From a checkpoint of a small transformer trained on Wikipedia: 10 layers, no biases in attention or MLP.
Each number is 128 + 24 x the weight over its row's rms, rounded and kept within 0 to 255. Layers, rows and columns count from 0. Numbers have three digits each. The size before them is the row's rms in percent of the matrix's.

# layer 4 MLP up, 896x224, rms 0.0493, rows 0-48, columns 0-55
094:091105131113167139153086133113109107179080159150127108111124122142120123136123134126136150115125142138113134146127127126141150117140106116159106148147147171111118138143
099:087138159135098109111117130075148151145111112171123116102160101172149138125149160107134123120132126143086176144115137136102143103118098102150153167162131128135133094131
104:148130140115144110152151134153109100132140136147117101165145092129136146116135102146104119128125087139112095080123152175118123138144118174103091135105133104135124163088
103:120143083180129106096082154147132110141134154110108127092120076156109144114143122155110104121116126146123143119158134140143138101084148187164090127112116143118135116134
101:128159107172180087154117141168119169131111127112111126140161122136126136102111144128127125132123103165133126101091137142120136178160144155124159108116141134112122123156
097:177121106124098151152129145132102138138137128162118108117108134159095101117096113104115178082104115106129141133146134123159154140161070112133157126081137130155141113127
098:115117118116160146112110155114096141161151132106169109096146132130087163191140137120102149159159060108123121141145154108140113099154170113099141146136145103118114118073
102:148151145124150118103153107137135140144121086116153083090163095131118127115119110132101159129097127054110108109110149123147121165132146126197060114160162148167162136124
096:116097114105155104078105132131145163140146137116179116128098130117163127138113135119121158180093185134142150139087113092135131117179159134158109126132123134131145117168
100:108114100128141093105161125122176166148150142118144111107139137138157128128102123134076145178116150075121150128124150184123129080140155136186122146165151113121126152102
105:151138096108142104131103110132134181127173085147152133141159156124132113135141110145110130103130175123087106042086164115133158108108138087099129117093149168132165086153
107:099119105145148095119171114133152104183129132143108101158125096146130127137109138170103110146127154114114119124134134136144110151102134091100150134139168128099146126099
094:124082062137127164103109109127156098128131146116167153114122137151108122139147121193121159147174111086135147124151143151127123089100136103146093121098099107182107138173
094:109113115130126148124153101126099150144137198126126105163142152109112109154086106165137134151120184133159121082137168136125129147113147130084141138077158153124145130143
097:136102127148129140106070165102095111149146152083154135145086157121137143097151128144133117100152131153127134132158118107080172100104150146122085140106139112155123098135
101:118054127161107121103123154094114104126098141157132118107143127121102142137177095131147178114123084095114150131163136144114104146158070141152109116131069101155160127148
096:077144159115111146092119119130105136138125154102107118141151167116150152110094111130139119130145137168136089109186136115108096104076159153103116153112122095114120135146
097:117132094114080108111128109150130130130134112101151141095138119119138116133119136140155125139146132134154121125127135144124116113110110171117110150142108130134131119154
107:127146140164137145133157151098169084132158102132140133119183079125088143111104105128153092100147117122068087110161138116123122155174125143108134115146116114113155130111
099:091128117120088116122147123144114105148080120107115138117166090141130128148143139131090133184152119129109178114164166088111110103154091163147104146102132158112148142105
102:103117114143125130092106110084130101222081090141161136098144109167115108144131117143110139145100096134084140129173161129133137138129111155153109117107123132158121116117
103:126116114139129128132178115068120171111088107137129114117137146102134104122138121144095130103133100116108097088143127120122139138107193120148129125094149112160122115069
104:149120095156149083124154083086198141112129175145123126116151102142183109158138090153110136116147109111133112125184122103158150163128115147118165152128133084095105126116
099:154135094161098132077157110132136153132116144140127129166132086135102127119123067131106140137120109169143174087140132113097115090087170129134154163113142147154097107132
111:106101116128151138151090146096133165130145176102166138123134082160129157164125134156096118105104150130151127098105153151135160089077139165114099133122174149117143129125
103:118146060124116122149079136131113129129128093129151146126149134131123147147113133088121107103150139133099164131132134122134135103160124212142101104138110119120136124124
097:170125111098165192125096107109161092148135189167103147111132100143118135119115113128142135197113104124153125118131128103111116144160134097143113130145148145113118102135
097:106099127153094160138147089146116137183082114102140138143122103071150137164152095093128140135142126108116101130074138122167140113146134163137137119170137131109127107166
088:151128130122115133118113141135141127150148155151144114142124100143151144108114132123163134122149154138141125126150147149140142088127167163159090120143134141117116111146
101:138092132121117119124125107119098127137143125127107118119115148115165163061137107161144121139161096160110119111135121095118152099108129129120155096135126107150121122151
101:099111089149144125076108087115140126174102128128137116116116119130132150102141134151137105085124144157104151097119139108127135125125106123123152113127136111117123113126
097:153148089117081121116115103120096141116141152080161118161128105147147111153138122110131093134139155065121146109156156130140078097123142138150112140172110121173164145128
103:134140141115129069141147127098124138112142145118148116106105121139108169141125147153128116101142071156121141110140103143123147165118159124174082112136140127092130104117
098:110115133172155085163106136103107089099115124124108129128158145090099144133124111122118108117149176173139084141113127116142163164143123127147147149145123161145125114133
100:084132140122126111067122135114136121165107164130101124150172139125113151122146074147139121126141185086064109141131120126160154120124176127138090125150054121165141088118
099:115072087128133131117116116137144132100094090110104123099145131142105141148108112156125113125145122106107130151142195148103129135112162162154139172146133104158162115126
099:145095118134126081135123080146108110157095128168121125110170098143149129140149132147151078127119184106137140130127147126158145125137131156140145107131181124091136093106
098:113143138119166118109097122130132125145104115154115123127110129170100124147109088122113131128122119134137111142116129176119155140135120171101062139143111148154097133144
102:120136146177127120139130148146118110153125172133121055127121121116157179124095142177142111124148136132124097111143147081147134114136160108183067167117117128129131152158
100:110104140137099117085129139118102093120077112116141106092099145103113133167084117173121103098136135167151127133110120053069174102145167152132111176119107113140144071145
092:127139154129137139079141165125155127177133129152175128132149140123130137132112154107154131108178123142131139106129139135093114161139098121130128107107127159121163101145
101:101153173121140098122129153143160140170135122144154123096127143134136102096098115151109115097132144121106097133109145127095125164140112191143084107120128137146107084097
097:151087136147149082170093093103114135152131127129169131177167096125105169159130158101170121136081117145110095120125164121125140148105115100114153145126139154150143148170
097:100103166117153093121123140141139101152137123091131102159126155109123181134062154107120101149107124133132110126126118094117175140109127170170107153082142140109144142124
098:142117112144184112094170131109116166137120143103138134177122108124123176121117128151115120156187151108123143103154120117086125069109139145126151145171117097079129134138
109:103077106145139132158149111138132131106131127150078127150127093141174180135121132155130104129106122079137115113162137119127145132157109114120134142128151134137128091145
097:159135113142156126139116120109141138160126095173105121126138125120122144074116100150101131108138127102116144145095116122080139151119170142113162122063147133141103072142
098:131123149096123110105137104118138111118097148113127137108142118131144128101151093184137151142123114124145107104126130088078139142124133158149094145123147155126140132111
099:148121144150129162142125156129137127152138148140130121126125129136093150093138085112078167090115131163118090101089155157108139122113125146117094092089117119137182111164